Weights of a small GPT-style language model, trained from scratch on English Wikipedia: 362M tokens.
Each number is 500 + 25 x the weight over its row's rms, rounded and kept within 0 to 999. Layers, rows and columns count from 0. Numbers have three digits each. The size before them is the row's rms in percent of the matrix's.

# layer 3 MLP down (transposed), 1024x384, rms 0.117, rows 661-732, columns 256-319
093:503490538417478525492480466497522512472514526492488553510547503472490526501470479490521475489511511477456506520534475510542467471476476533452470485484537472484542566499538529451544513518447549
097:477485499536530476455541500496477497464490459533500540511510521564487459526483514545523475520500515499505556512499465513473482511479514527491521512497491518475526453491486537520540538530502520
099:542516507511484506502508527513458497486504498523501454551448473501517486522473545465471470545541483480495477506501509499438512533507507550474492532513514498494500505503499509476456476511523463
102:512484528537481492519455530517495438486509443486477502502506517528527514517512522503454531493514515456484485475500466548433543481500460512538528485456494523483499475495473519480490478484469503
094:540492494466497514530495464518480477479512495518464505512500531532481540511520527542477475494513476494495522492483469456493566504498497491496525468476507479491474482524487508530455494500541530
100:461489497469523464541496546527519494545486501514482519495454507484507514512462505493527522496524502507552518497525551501503470544459466504501495497522511503516522514502515514485549484517462493
096:521493506532525527507529476460490494497456477500494511505518493488500467507496515511475519507494483524501522460501527494470542487512512520511543486487494483514509524489488484502518502490548512
099:468468466504512472533497495507538509508494509547468473466489509462507471466481489498481489524459511490537511512486506492501518445519489495523501518470466500518533528497523475539504487458525544
105:453530503488446506474506530533513502519484482545492488482514504527537500501446520491485504490477476518468497496563528494449455464470451508497479502489523480536521514513467496501497514515530518
098:545544472490496477515483504459503549506500513502474468516474527500508520502470504518586475530467510514537519547521472495507499501469502501478504544457539505502492542484492518512532497545493445
104:496479526531491489504492460498457500499450478514515561520501519475492476495511496498538500513520491433513492473510509512494539459449522505497460520552514455496530496514458545485519534531511514
103:488519480513491568496522466523528531438481494507500541522487508460452539475514511545501536495463508529525508477485487527462499533504533511506486495485482516482502445513507506471473515534479530
102:534502558527508492479536478462514510505473501471503463474501533501519507544539490504497510505476502482524485461525486497509462505499504498510545554487477529500549498451502475482528486471497507
101:521524483488481459526503489496501491486508501454487533490475469529517505474521500461521533532493512507526493493467512468510539487514481491520467460466456504486476500474500497496475535513495486
103:495484558467478494549470468536516561523535475480483512437474525493507472576487487491506486501504474527565469557530514509493481491427499501469448457478506493520491488504491484489534495477506518
097:517507514511496491467502504533441518411536511530498523504513483497480489462519476482484530530494486473508484527503474511512477468537491493492536537558461463489507479547507481536524511520440498
093:512468515497498507477500496514504533542500498483506471451465466508495465481529489504501517514498521524524487485501529511513473482507522499495513503449486529479465485506477498459509487450484525
103:489493505497522474521536491558467511553506493506481493512481459551468523479470514519524539489485469492494506479510523488468484471474433518510509502517484520481497487519470480464523524484515485
101:474498511517477519526495481499505492515519507515488469538544488442500500512476502475538473481451507473508485503501535507519508505471493513495510470496493501502494510521503547509532523539471548
099:494527533507478507543493539510474504488520500467514498474502488492505494529484500501503495466506474504493468505500494507512451491487524490467444476513547500555485510507521516507510501501508507
103:507470579480474528499490493513473509523537505475496493491462488506515503522473497520504472483482489492498459521514513481513501484491493515449476463495460493479516519502472510470518514468478457
099:535484467463520482516518493504509476512514496540474530515491484539483502469523520502489491519487536472539520477487509545548515486499492455535511477498526465512502535491493463506489494533482538
101:471490534549489515526519491500475494509529447480472530539512531531571487458473543493487543490512464522512504462498480496501517519496453504531493485528507470503501487527523505509446520517495486
093:526527508525455469475455471501477509432509497479508517525499495512510520478484469527490525490518485492538492477485473491484489456459472535500498490533484494529519522529486524508476531472488466
098:495453512475494482486510508471470483504520523514504453495511530483522529515497521483484515523502490523518512486483508520522493484523482529467464516510516510459484484530500523477530511522519500
105:517495486496515520492514500468536499474539453493501521512494543475449480503489530474527517437501514508542500476488504485459455501467517495496484492510549482452489486512493549537484494490527493
098:485500505519524531516468457468472495452512510510512477508498472483480519511468497503468545466537526514456467462511487483469532521526518509460472473500515468498518550503519493488495495489487527
097:527495530477511512491501520497492499492477501504537482526465499477525479531504516510575490528535465496500510494496529511492483489481526505518496511507509532517507534515479466531526491506458457
099:509482502559491524539471532485462482513509480474564519472503480506499465487439484490477472543550494508491551496494476515516516532467468477506468524509516502494513480500481530492460486506507465
098:496510506522516505498521474530494487504532494516489511471523510466491434505490496506525486493523487475511508472490543507488554485517494513515475492509499512514495533533471590532498499565523483
105:402458484528512521523460525504479494527476500482490500456504513509535457528500546477486488522521503503504491526496426521504472512541516513496529487546476518507502511518459513529490460502469541
102:527494510472473501507502502488468513526479493540475523536516517472496500489512488435509476482481544463499548486479558485469474524497467530522475496502529493462507524503514460522471464500549527
095:508486445493521479509508552490483494494518495520476536482529493484503507458506466498496503457468490506514510514429525513550486515512564449486511496503514517496479550509472484526486526525538522
096:506524479477492518501496522454512506433503501529485534511489479464480514516497525508533526505490530473514448471490505514509511536485486469500493480514562502469493501497444515461485519476502529
100:440497498504482498508510463504518501527519468459469539484524489479497476515488461505522517545487499512537496476534511513522494515476445509505530424533529473487489539502490454475534456504507520
100:525477487523527492504500501463552497433502510493535479516467516465511498458521482506470512487531501531481473466520486456498516504460510459512461476501533470501505513500476486483495490522503508
103:523501500453517449462513533468507502545494460506513511496489462502511528524484521484502482514535503503520526510508475485528459464520553482498490523491516524466528448504476539524475515496469517
101:509510531501492496470514545481502505536497456497455494523457506507538521517502473495492504521541473556487520478515468464507515530582485493495470464521500526506475518500492502515487456492491497
100:537511467491502470504486515516492503473486497509511533541471541488505495481520497509508519456501511494549496514527507503466491522538495507511488536511516524480496482434465499525488514522510497
103:521534482464472537534489521497517506521496525516499482483512569499519482515538499511480469521495512506561551500491495553530503502491486508525498494484544503519515528512517469524527493506505486
093:477484533531530508471524482523499504488503508519519493526487532503479512503489473447518487533505480515509474510505512503545533517447497508532457504518498490476485513507479535539538530506492531
099:489473474476431482485489549495481451498476454501514516482556502469522516488510492492528480500516464518519423530490537501552461493555481478497513470497505488502434479476532543501502527523489511
101:499491448474532471527529499524477504508465484533509491467516483453560508502488491501528508500503492493523529489487470500435525476495444476486493545529516552479512488513415489529482523514506484
099:480494464503509509488478504493504525488478440514498486535467538508483509467518515538497450448478498498502536522513510459519483522502484493490486498462486516513524484510522511478531509478486492
100:517491516472508494497525489532530474501518503534492496512479554487509515536497531521511465481501553472492530525541497504502534498554515503491479458491473478474543509513497436498549514473522440
103:513474500537509531471485475487492499466485542546502508510512498491522458485486523473530492482478480531509486543477499514520508517502509479470483458450531456432483470476487492508489500483542495
097:480514544501529535506509461516530509496483498483472490461546505493511493466494516479501533521533565518522483513524505448507512529504529526494478540506491541518467458521500514530503486513459510
102:512493484463516456513503485496482504468515458485507467492471529497480484482504503546460502515516513478480559488499544528496485471496495514483447481503503566505477484508481479461487519534516449
109:485493506507538492508523505514527497519521495526512534505483536505515498456500496546512497485488499473487488513511499483491477525504508509470510492533496487531468496479505543525503508481534512
105:505495530502531439474474512523509462496494460515497520475483506523477518477463463515503461482490477476519490524501527509510518511497531493522475535491455504476510524529497512503480486496496541
100:471462495489456484497525525484527482503566536500471493533499512490465481525509443480486540524497483522534515466501511506531474457511521484497487523534493439496521484519516486488518502454500467
104:484539530446483513502466475572510510503502480512498537517498521491557480474493452486503504501516524508458499445497519555488507474473512468496499510507474555542515542503491517447472544478455520
102:443515492475451512520488516537510541534517489499448474482489476521481491519476479466511506530484501475536520509499442511491509547496506543533518489519522538537505511507514472483510527527498493
106:466493529498512515456517534491488533518497514537506531497471517502486515469528495501533498486492524471478468431526518544559513478509482468484478550555462516469500487498510506523494538519561471
097:535548494500486463508522501507479537525538461486490494511494523498499520533513491519492483490477528424490509533522512504509524499503536499483512513542550503465517490492503469460522497481499461
099:458509516469524483541467474502538495486502496482502474448544498455467508498494442510473503516522509538531493487556510526523520481513569519497490499476499482491510474514503475491468496496468524
100:539483478500486514475520544519472495478535475515541476479485542484515458510515470505501540494462515493519474512462525498473533493470483483513532548497470464497513543465460525498462459464517494
105:488464435504553491506473504491493511508491502492450536482509514491466535505445506496555463489508504513540503538508481564466520526543545516478518516495510530521506486472467469509488498478515434
098:534464510570471512506509491493487503504464526501546545482510489491500539514528487528561467526504489475546503539464514534496511536513488504478444470486519475484474500548536529465498517487545481
103:540483500535527544491513508481518521533521487512524483473475510503509487517494489516520489497434493495483522511517502471484500465503478552472556475496505510497483535484486511482505468516539501
101:501498489541476514467495529486519491471507513490475453449504501496504525425569537515459475544516485552529515476510512495516500506494484492525542483491498541506473460535531496509510516501521507
103:512456531532485461529509483514484506438482505519481502532462500496485518499506522469497469491499474473518471482545497492528494453540509501482507469518504475503481456509521478433491503501528485
097:534506432493476526514518465482516473443479510468522507537471538550533489501509469527465474504492488484564467459548455493485506455502460479506467520460505504509493499541505512499448480468470489
102:513492543515529453493543478470503478494493469505489552488536495519477470499492482486467507567520490475554499500500500519506501482483456511524533507499487494505508492472495503493457485510541514
101:504525509485502556496543498477497480477501438471520545528546490471578460530531503501452502527474492521522506484487504510526490492484527504495516461471490511531551461481473461537480502487522531
099:481519517502515529456471515529440557531588536511495506477522490496514464494486504464493547471510466512542476505448471512487461505487525513497473505460461496469526560532504483490449500504545502
099:502465499487516510491474526481486531523521456484433541546466487505484514509470504485506525506493458497533513446525491497525495510476562540532491480558523515478489488546510486513466534462499522
096:487474477491500468524481499498463482456508529500460456498497540452560492542471500516537481553459517516519501474533516512493512531500526495525480549506505493512466512458517519487504547479504555
099:467509484466488476501526505511480477463498524511508477483519503511482516537479506550472416450509510502509482520503484462531516529483484480544515477470494511470505512467482481502518503513435494
103:522547475500492503474439516537538508546473545499549490503497531516483496489462520488495488501500449452474533523498508525527530501481496497475498447513460489505495470512519504476511469535524518
092:497505536510506510496483494564496458500530496503467500486468503460469517499473524497493465535490473520468513468502510524465482518464491504506482487499511530492492441510495542474519494513512477
106:483523505504488492488494483500491527510458499490502510548495501517471458485454497515485504505496496519506484533454484500523487548519479474484529515494477521491474495480511510477495542504492490
# layer 3 MLP gate, 1024x384, rms 0.119, rows 662-732, columns 256-319
097:477516539514494546520477502482502447434491503534513495473462486479521500470485468521472522548539509509505507507476484454510553478521450533549525521463506510517553524524503466500473508492499458
108:484521470528513520456510477489517535500522498522506482477496489536459483533484491512486499446487513494475501494454495467503517526507486520508528527460492466549473535471471483481502505478527509
100:542523531503455465482513484530512533538482530506505530505513480491483538450531524520497484522482499543527477510481491500487454494517435484517424521548490470452506470467487496531470493521523494
091:502501504503509498465526517565535459476531492488470502525518547476493481506506507487511494505526476526507508519492508476488497515502464514502482469478494468503504508519481566536480530493508531
107:479503540497488499479534494475508501566518517497515547494495502535489533500541518498548530536506494534522499512481481473509487507465440520500514491496445480483512498506459460512476469487472491
099:518469535478533435471514484530459533502524561529540491521528467468494512479519522518488506530551513537473538527486504496492506503491540462475495481498522446538517501514482501516482521499510485
104:523523519518463518498460477535515530524517447502533482477460435469476481485498505534513517502470533510498480479458502477482449510469495474534489497519504517479508491471503487468490499452480482
107:521532435489460520476480510484497504544549544530506496485529510535504521480467531510517494518517540477504528466501465473527497485481503490523459497519527485542484497495498525450517522486462494
099:517468473507480469490534508472464503468508520504523514490490469533502509500502501490491482495507472472548531551496479472450530479405481473462498526523486512504465518519500503495537531452510487
102:459497485499465461514481495497511487528510499466477507505468499448490498512491455507509485465541557540500480514513529492520494484499525530441515548469508483503534490506496464505476500479476528
105:485526524510467513470491535526510492477488470498514464506492489532504507477480511530491475502472469525514466477465495492505548523519469503501482509507559481534491491485460534518448524484508484
101:467489486455499510462493484502488470469550496508510486520513453483529503511504514490505485513513512489495496516515523485529493498481534544484529485504514500538530520547522546504492503492505473
104:503475466530541502499490521542485495502494462538482480522485486492452474489451527533485501536496512462541568501452529504486509532486502491467529542542501490515494489479483505476528463469530488
100:452518535501526548550489494467527479544544487494443502529519482535525516500445526509493484501524512478500490445531501519475429564509443505454511488556515531498522485517509497496504478494533422
091:504534521488463515493484468501518530464491489477481516445503512451528502476572508464498543527456497507510492518501495503505494462545504534510438512521487523479498471526490499510482507468484449
090:473490472476451475480492544495464509507552524474512461494534508501505523481551462476473493502508483556486478498497532503529493521494501493513499523494537480516501492479515499506450526524529502
094:489531491472489507527527472502519539525548506482469522519480535534517479485498483507540495443448516497513502525483508508503510525497487520469524514511536504554478475515502567477525496493546498
105:494521487468485472496475496497491505487502458517499493542442533467521486498510495501513505515522547489498481474529481511516491475482504501492505498486514528443519518520536479522479502486482501
096:509496512447489461508474525516495506492466463515446506524485507475511523549493515480470473517489540496504477487461507520521481511479473514471501480525483525490485541480530552507461470524510497
110:502474509511518469500525498522524473524489502503514472464502487525495474506494547505498494508543487525517511488487456487499551521527515504560479545454479472568561480520484503477519492518486499
092:521502476470548514496433451522512453497476490479440540492482522491493484501542526520467497485459499521506495474474487476504510511506488525506536511475541490500525504457485453477492477520470478
107:499476492483523475518465532493494510519448505532530499497493489507492462515513502488475512520485545490485506477480506491487479495517477519504518495545513506494499487475452451508512520526570518
096:558470521500532521509504458499480483544515516501456538489531482469499540500526525502496481507536489525526539478534510503512530534494516495503502490439519518512507528501523515484539486456494490
101:524467497522482498493487477459473493502488514520480520512486474480504479530508472512538470498507478517494483498485470458488476510428497500540504458495491463517542573472531508513534525501462465
097:510517498425529486505541516530557509515484516531526515492473537545564529534484495491536517551511491495525516542512479492509536454490541488498495475474487483519501477537474546508472485534496520
102:525524524507516517503502527468515440489492474524454502469522486498497530512524464493507465558493476514514521473480479510461505493525480483484489526515552563472506521543525509531426482516504510
102:456539495520508478476493520507496489503463479518518516500535468495530501540508493482496511497461543548455463520536511512501518531522462516517485534504450541448523466504508517467504496483514524
096:495516526488544478502488461549454516483523560483494515485522516495522513480531518475530486500530529438498516536452490497462456552499473542492544489477526484511498503527497495498486517502524569
099:481489509460489502529513439469499464545495468504491514489504477487474469506511501504503527516481491505457480501507508525483524544483525500529506522494490484468477509499480527479459475515510442
102:494478484500470552457502474519475494555471522514516495492497526522520487451485499470520495556527527543488495472491481486503456544562488482517519496529456541489470493502536489512494490523504502
102:515436476448485475510482528476531474549521512485514502484489481498507486541515488485492497500431502500475503451480515510488452499520497519461544489523485492505487510481526521526503514431493469
101:509458512509507495497490468459486526498496494507533476527527557486525487492511474487501483472476480527523467489544495529463521499494538517478497532436523469538496470508518488522532523491503481
096:541482483495507502499532488461506497488512507506501472513490493552482539509483509517565512574527478507466536532551483519508503500454527453534498481500447501458531483524544466452562481493495481
096:529503513461524498512472485521513527539527542497477525491471510459507493493484576500510477519542492490513483499499492498495492538517510547518500513508483521535499527500469500494458474472482513
103:487502487497526543489500485496511481491499492529497498479506502494470484472476507552494472450485507504496479500505509513507528515511512457532527510487510472499523531485487519548474518516450515
099:497485507495490514496533474489526447459450456490493515500515491504534493474484506485503517524501477506493518506528456503490521493484463481514586534497520540482510491518465498499523518549500465
106:547531512494490505500527499436519475548460494508475497510475505487514499527498526510517518516490503485478477499460459471483474511521452512487546498519483507501497512526492515524491510497466507
096:517508533511531505479492539500471486510499514492494509490534508510482473548512507464537519452489517524546479485442507509520442497502500494502497489488488515495489496520500509525471495457467505
097:435462475473524519485474519492530515500465510525506436498579497487534503516504467516473530543464461459502447517538532502492522495522539520494462523492481516527459479488467497497504470489493499
096:455490537487508516481509501542506523497493526519536495495496498486561505508468489502542508487534493484482476481479514514470528518489505456493521473509519478518544523487485549526483525498505501
095:529529500509545555483446469494468493495504479463510503475517492515528541489480504476463478551485528485531541550467486475521496509465497489503496525454481501492519489533494500509489466501504473
102:529504476473505487496538517538531453505492483547512503490512478497501475551501507505502514514491535512490488487474535507485534511479451536511516493500495449470536464515460463498508505498534485
103:483463513446464525477492506500522496556506506467528507522487495493491484532478487524491455482516513470498514540442516514492498533472502433472495517543478505473553495519508530471501500488495455
089:525498498539536471521508552520502507503468498479504509478507472500489481547496543521534538493490545523512459502516467507464515502478504539513509478454505497507498543505497505505535542479499489
104:511497454494519485505514448533485529534540503559513506474542457487521515494472503496489520525511482485502501527530503488512480491435478506474486485449516464487450531502460480499516546516489499
105:520527514493477506498511471482469490495485476503506493520474501499494466514483510551506484510464472526514469497450533500538491503494526520487470504488507441532547494511504490485519517480500531
101:505507512534497528520556506474537495527474464500520494511539461479519548508506496529492515464482490513512528494527520501483520498567500480482467514494520458414500502475508503497495489524518505
110:477510495480505485482514511502486489487549484497501548504499492507526510522496537537526509486497486498468494511529485473482483513551521491480512456476470516482544527491482513527521434519522491
104:492516501485501498485546460505543490503529461466481508451469515476477553527453490481480531492506502492504489509527507549446489529464485516510495539489516442530513511536493494471469501508530502
101:503473456482520533507517535494526495504510508533549490493528504475537431478499504493505533530517486514502485496511527482529503471516529504504478496521491481514455492510452473531513449514469477
102:497511537436508479502526508467448486500515483516488495461498464505522512509451511511536497518465535529491462564495449486500472513472547532493508487477482497493483500503505531524501513538488492
099:536488517471498467491486507512481488485490466483518501492458515468499518516489506496476487476496502429502532536506509501496501564502462474509511489516510488502555508482503516466481468495521538
099:495513463506531488478482517499488464507469489509487495472500521524507463498501518480515511470525520499479510528495506471493528473519518465556475487477536455476520487549504484492542506502488529
095:498516503533535527472506539514485473482493474531510458483487547472471454498471498474485439542511495485446442494464530481463527507542474453483468492507504484484440507552481480493496477509497485
099:490510508489505507502481471492475513535533473546518509475493497486531485524496528516523543509490507488524454513502502467502488507488500518521485509505488483509469439522509450492506530500521502
104:511518486514490528475534491463468505480504492542556527495496459482498437487504466504499495502483474537490533514473474510504501498531511501516482512467487499476512488518502461513497506496449513
106:470443537468489499467498528515503488468502506497501535500502530478506525499510562541479486480510499520486497480534491443518518538499480516461515528471459544517487535490500479454501514506531478
102:514583482516493506490506500504539473501473501509531517531522527518507489489500508495476501481487544517484482491461440559453450520483498474514507477513496454484497517495476508500483512494513531
103:476510482501498520525446496504495508494460491497493452460502491502458498482481521471488541490512460464502475457465469512504470515506478510511486508487539523455499472503525479473507472535484460
108:483474553477493538504507498520538525500504546474503489476486516484433504491512538552501490514527486509465498494452489543485500523475527508461522497492461531543522530490519480482506500516532511
099:462479503507488544507547525471508502490560515504497500475514519575485478556482509536484518525499503483518499476456489490462484502526506503490507506494502484457549475562495510537493497473503529
104:519429543479498505490543496487497486522475476486492470526477503471524530503483494486484529486525493482538512481479471456522534491511522499527513474488467519493472483493513448499521478493498524
097:483503544502495515511491479539498501485450545518505511528472496516508451451482506492516515475522460478483453539551498451519512483528490471506482535498522500534466543489492510480537478474486471
103:467508519514487494570467464487505517506468499473524510519497494514486480472499466550498529489494429504515505483471498498498468466493504483489527489449487506508557476470483510458487520481503513
100:518496485454522484533517577501482508469512502476447532512531498445480518474521508519464539492515505483519544508458480510513505428454522477493489515544494495469542485528498521495512469474525475
104:508480517535530495484529502485516505523522577532490494511480453501496489533549506490478486508499508466500519519504520478513516480515519487450498483489510502539491503514530516510515459547511510
089:456519520501499441502458491490503513478489497531491472519486496481468479500492502541482524499520492489514498503527505505471477513534563489462475538497532471498491504526520464512535470509500496
099:528483468539465517558492491495468479474521514488492520509497469474517520475462541479504532483513539496499513435502477512469492556516499457452460440514539468524481495510503453478509502515498469
107:526498492517525496491520483512477465504499522526489464473519523460520503516486496496464499537505540498533507524472494507478471502519527531521455504472483481485507500482480504524440519490492454
094:487482514513511480493533510482493473487541520510526487483502487546504523521544469542486525492510502489473517518522481509501521501506489473502481475508551517442503523487516506492503527546499497
100:495523459501494509518513479510488534536450515537522520486499452454500509484464490542492510500538502474495531515478525518525499496441477506515502531520441472483470506523525505519486487465519531
# layer 3 MLP up, 1024x384, rms 0.122, rows 662-732, columns 256-319
102:501474496471479495543486494518487529520482505511513504449538497503491516508533471516487503495482500467499513543517493518484502478519523491485516503473514514483507462494525493500505520505498528
098:491489479517503511522456546496503470512467505519478493511483479519487509503473531502547494499499520551528494539491509465500471491477497522503487509509515496555468464486495517492496522531508484
099:523477511494453483543499471485533510478474550490505547504497462500507516495517533491490503532533535507505516504497487526534488472524478507544553530478483536480541514488478516528471490539496448
095:467498496483473478514449556473466501544528541510526486452483499470511477484524510449498477498502474541504493493471538543493484571510469498471513520503508499496493502525473492483506535487504517
098:527491535528516497470489528506545483500505444496499519528497488496513523467484536504542425490485529474448547514550459453508466490508523474506511508484496460472538542464503531501540502549493513
097:471491522472478499491510515516491498506538507485531532512528517501525502511482504486514562502487543509503491538472476523557500513516513483474459509470496462544505462482508503475545454498490505
100:464522516502505489535469484517532489484492513508515491484544481537492511487474472472486521483523487473518514477494513515533523504485519489478512472517510488512513469492458527470471533502518462
104:482482572489457530515516502510502491477510445455507498520470473487509498521497487515514471480471525508458424521490573531466531496517479514511489484501494500496465557492522494553505495527517517
096:501517505480531530528495493550542518509501476536481500531466533513503492524485486507527511514527522568491523491524502563494509497569480542518464486501502480492530501535511527493508428521506525
095:474517528496481528497492491478468513444524480539475556516504460461491482513542513491523479477476548491496480523494485479477504565497501441502488504506481497467525526518459495502529469528537511
110:536467485499508490474488521471515537486496462506470492518521512489524497523491517498465479505476501479458503518536478502508509514526502487468482498528568494527512482505505480464520551500503453
099:442455488525485520474474528524537501510525478497479514486520478536522503477473496508460468490465546509483510466487545478544503462516515522457519521525532464486510495505538504514544489508474512
095:509505498513489536502540519526520506540540460486516510511528507494493504468492526523512489480529487530526508510472532462508492486509534495498526505489503481491481482459474497455478526507468499
104:471501546490507477472476482510481508557523514522513547507496519504486515495512522478488484485496506467538494528434560475473476528439538464527552505507531466480528490521511534505483441478469474
087:490468505485474469512508472476511518511527528482502465510511494523511508494482466489464513486503506511487507523479506480516499486481485460483491482491487463497488449427491550530523501498470509
088:496518518477464502514508482499501485518467515480513473497500521519509509505504487519485526459520506500491489511493448507496536532528519489508520478505502496486517534514473478491500500527529495
101:494534485502550481484506499520546489459476501484511473467529487520528510497548477496526518469482549517519488484519470470495508481449533497489477469465499499495477479492495508493506493493476495
098:519471512502467483513513484487486508548512503506496459480525541491496542523512491474525519495474480530511529519521526485495542565446471488467469507526529496491499504478460503534509481511478472
094:537462486504507467548509437512537492543467455520514473500532512458529526553513533502493465479509483552543487495542502499521489480522493507526554509525485509494483496482476493501455483514518478
110:489509505499443520474504460513486456469528469465483529538541455482492480502477543520479516495498511481509497544501548511459508480429461509505507502482499522453561518492494513553511475485492498
096:494514517481505489469491498517471481466495481523522509503487492463457540510516513509529525498525534506506482514461527486521494502506488502532510505489516501515499493445486491478482509488479471
103:518471462527508492494504491486512504518511496536505442502507519519521498494473466505520504510519487531514476481495489488514512535486458555531497517498481519526539493493445459465518518486518525
096:507502450480489479423502465501510531458468470532499497473524484489523464484475453501487522534523499475493483518482509536489482491528491496524493496455488466510548535495535534472516492503549450
101:473491497512530528512498490533490470502471461474470452499504496508487498458477485499536506510477479560519487500477445504474472479534512527522504511482457481521477533496506505480504508494480517
102:522514487468533507496504503489520516509535485508500463463480472483488489526492525519494495489485538479518517482479526442503447498530522491485479469521497470501512471464484422492519457493508523
106:500506549471488451473532542502494492488475506546495498472529499522523523482489491555504501510498473517507551452470505469497516491463462523478523485492502537469527494468481469491473504504429477
098:481532493518507503464512498537546518540500562475507474472502464535513530485495483528476482497479502492561517512468508504463537512514500544492489489469503516469486522509460480500509477502519493
099:489477505507455515489504491467519512483529508519519490531532465492531526504439471498515519471509480556500463508507506455494524524484462506525484475512517498514484498483490514530514497492557490
094:530439465506451497501483530562477506472502484498511474502487510530477503428527480431515462504478522514478486493495497516475505502509503470484505509500521492475456497475502528495494480460501466
101:501491422509471482500516495529461498537502476505532552470521525483514480494503486496558519532512527515520515510461538503491511496560528525515503505544472533540449490489478497504511522516471518
101:491479494504489522487501493477475496523531457553501495456475465491491480476487518452523520515469495490519499470493492497474488493535492503513526536535505475500514526486482504507497456491466559
096:477476487468461459457486513522502524515511528504529480488487488488505506516528506524545494484484475523491484455521486476516502476504483439486587482518498479490475496526514538477512527498462519
094:514474470522479534472489480488493543498515495493496453579506478467486472501458523502524493551527518511476537534495483454499505539510505498477493512535532479498504483499508505501496500516482525
097:496494522479515470495504439502510521476509532489471477511485489474507503534526483433514519536502477509522510516524491503536462509487502475466488487496495496442467534511472514505508485469494531
100:472487528495491474489499439459481524531502518463514485467484513469471538479508521499450515530510466461519500468561493488513481460470500509465480484540538480500504485504479503491534503490480474
101:486470509536467491535438467481503506510479528477486511508539534486468468476532537504498487529502472474546494569489523460507469508467524469521458526520482470487505494478515497510473490503462458
099:532493494507510467495486453504501497487475517520554570486469486502509529485508494508525522531483506497521518484491497519501504498449538491512463475506450568465493535492475474516468527451518526
095:482563458517512504490467523516467510523422504508450481476509508478513486492533488476509474464478542475506501489500540483511501506494484509506528492501519539530512532501535518492553455469500548
099:551489525513501542562470499440519511474498521490494435517508516505488478466521531481491515503471506501522481468474461478496448533471513500460521530475483506494506506478512491469472511574477485
091:502480490483565515531480502494512507510500539504502481494480478500480503504509510475492510457487487496521534579505445528462475443517529519505501511507500500497511542500481503493536543489499502
097:527513522499458467513538506512515523517533466513487514518467509513511518479509462471467475491505487492506517485560521492494484523508485495501532530456511473490498533497495501500504469543602510
100:481500486504477476527514480528508502485454536509491528512521458474488527483532510509511517535513499492475500484486470490464508493540479495511474530491501499499473503555514487523497516534530482
097:514475553466479478536486515498514505525510494517470439480502501454501492541471509486482518510454515493458400474505525499482486515538499507490525502527534456496507524529474533454489489486454484
100:497466521484519470467473511500487512536490509481501508496520456486503459507487545554517493503476506484524498539462493506494522477468542501529512514493481503514510509511477493518536495445505487
096:498493555529499471482453483453517491498532506530493460506540474526474511538536518502531491486490479482506461514526460528506517467508474547512486481486522497485481495510535461502528512550519528
099:468507525500478437522526475489471477512524523537521517506554480473540488508497514466514506485478517520543451511514582516465521472482538521479487495471495456500530513497489579497491464516469526
098:470493480510500502523485461528474492469494543519542492525505512505486497516513503511473546493477481461510518512450474521494483502461480480452557516526512489536502487509503511520498500463500475
110:505505522493523500513486481463485557499496469522492505492514472519533519480458511542456484450468481501502523500556505490523472519496483449503509518498485533495531517477498523463481455489525509
107:520530547447555525497537502488505534494526491494537548492533485519494486510524526524523494485510510468482506505511493565508567514503505476476507498513513507503476493492495506504546516513513432
106:496506502526539483586467511537503489463513491474478507554511514541489483532501459468493512485490480516522452504479433489503466559483526551504514505513491508471481535504487484500493482519478519
102:473536488480457572465499531550543519463502475489471527517496524463450482530485480515488492498561518478522493521505498512512510534481477510495521504487445517520517489485502516464466523455527511
100:505496488517553509467533467500473453522512527486523473547495530512489516520532495541556519488525448491494512494549463487523478503527477537525530515490497494504500501503502490445492468491509556
106:481522498523470491456484478504489497499488497513486471526508487502459491481522497487521541462549531478566514524509454520493488501563501503482462482498506511479497485462488524529501557524537527
093:514525468525499510530502487460527477489499490467466499488485516516528551504496495500493504488508541507474531517503518499503523480501494488512526483514528458470488480519463492489480477516516467
095:456519479504526461516448517457438548468478483495483494518483459468533533477473504543513457494492499468452448504523526509468481457489458496536532503497505516509517489501489531503469468482518501
104:526508526514512528502520541474554477538455484509525490532529538490491491507530507495500483462476553524473489490513532488496513468471498548479526473505503543461486457508481480562510513526480488
103:514491491522528495475548473499507509485479539509501504533513516501538470537509548537505532493497498501459514479475551492527514550417494473489519494563504496557486489511460521536476486492527549
100:515485471511463498497482506524497419516495505480497502518495481488475487454468485493481464459513517547534480508494528499484511482493499490498496514483509497441514520464523542509530508495505507
106:504517548468499513508502492486520501515565498477531518490471492521491460497537472485474484533470477510513507505482518499462558546509521547521544487477489498507480497539521565493505520504526488
100:541476526482485469498494489530512520502480506517491497504488495472506480496511503502475504452500498516488523495457482488482499539513501477477502524461527474551514506492485523526535490472529497
101:477497568490477513514498485466477479458449525486493476490488536460487492473508503492490490500472467505555501577550511478475487504535536448500484505511493526466504535530513535518500489496489474
094:518502525520497497511530524480497501547488466479516471539504478487479519510492488532489504476495525483483476493511471526506444514480510507508547568504513508507537507482486478515532478546493532
104:499489484506530448476438502509452516509497502499482529541513475521490447486504512499501524495496470554451485495471484494499499483513477508503494483529442479510473513513497478470526432478503469
101:508513545541503510526494530490495476509493521509470534478509507526504491459447501522466512493446479461461520479528499525493475503550471474549503525524498514490491544506546454451494560487510525
101:501456514475468513467536499505524507459530537488455518532488541471498547488514467524521510494510538517415534505520546515468491503514499502493550502523445523468490440486518500519539468481503495
095:498467472482536511521462493513463488519533511464509510526496464475530498487482485501425525500518471560482533535522475473539509484487479515532516501504466489498491504530503453518517448533503527
092:486477525507513493519414485498494516484534460513506469518504450474502528474456519503519504518490545471506508502499496509542532546511505517540539512505534496510511473530465505502500503497518472
098:467505535474518517479493472474493492486498510497504508475539469501498528539495441493490538526488510488451491496478506493483502477491511474497501532479524483479539496496519487479499522521536504
101:521509481503498501491477460536476532508523478496502481483587484528495516493506517490470493527498504551500494517477475489517527501554491509485505549492478454508546472510530492511502450490519557
097:513487451506492481481485512479496499515506475494529519526551541505506479504503505474496484511500508491551504502497531538493520502525520517520482534496509532494544491494521457506496472488547521
101:464522464479500524473479507505506519495497440497483478480494532477511515526428503523504489503490494487488493518503530475483505478436484505480515522477542521503495495493506497499513497485534552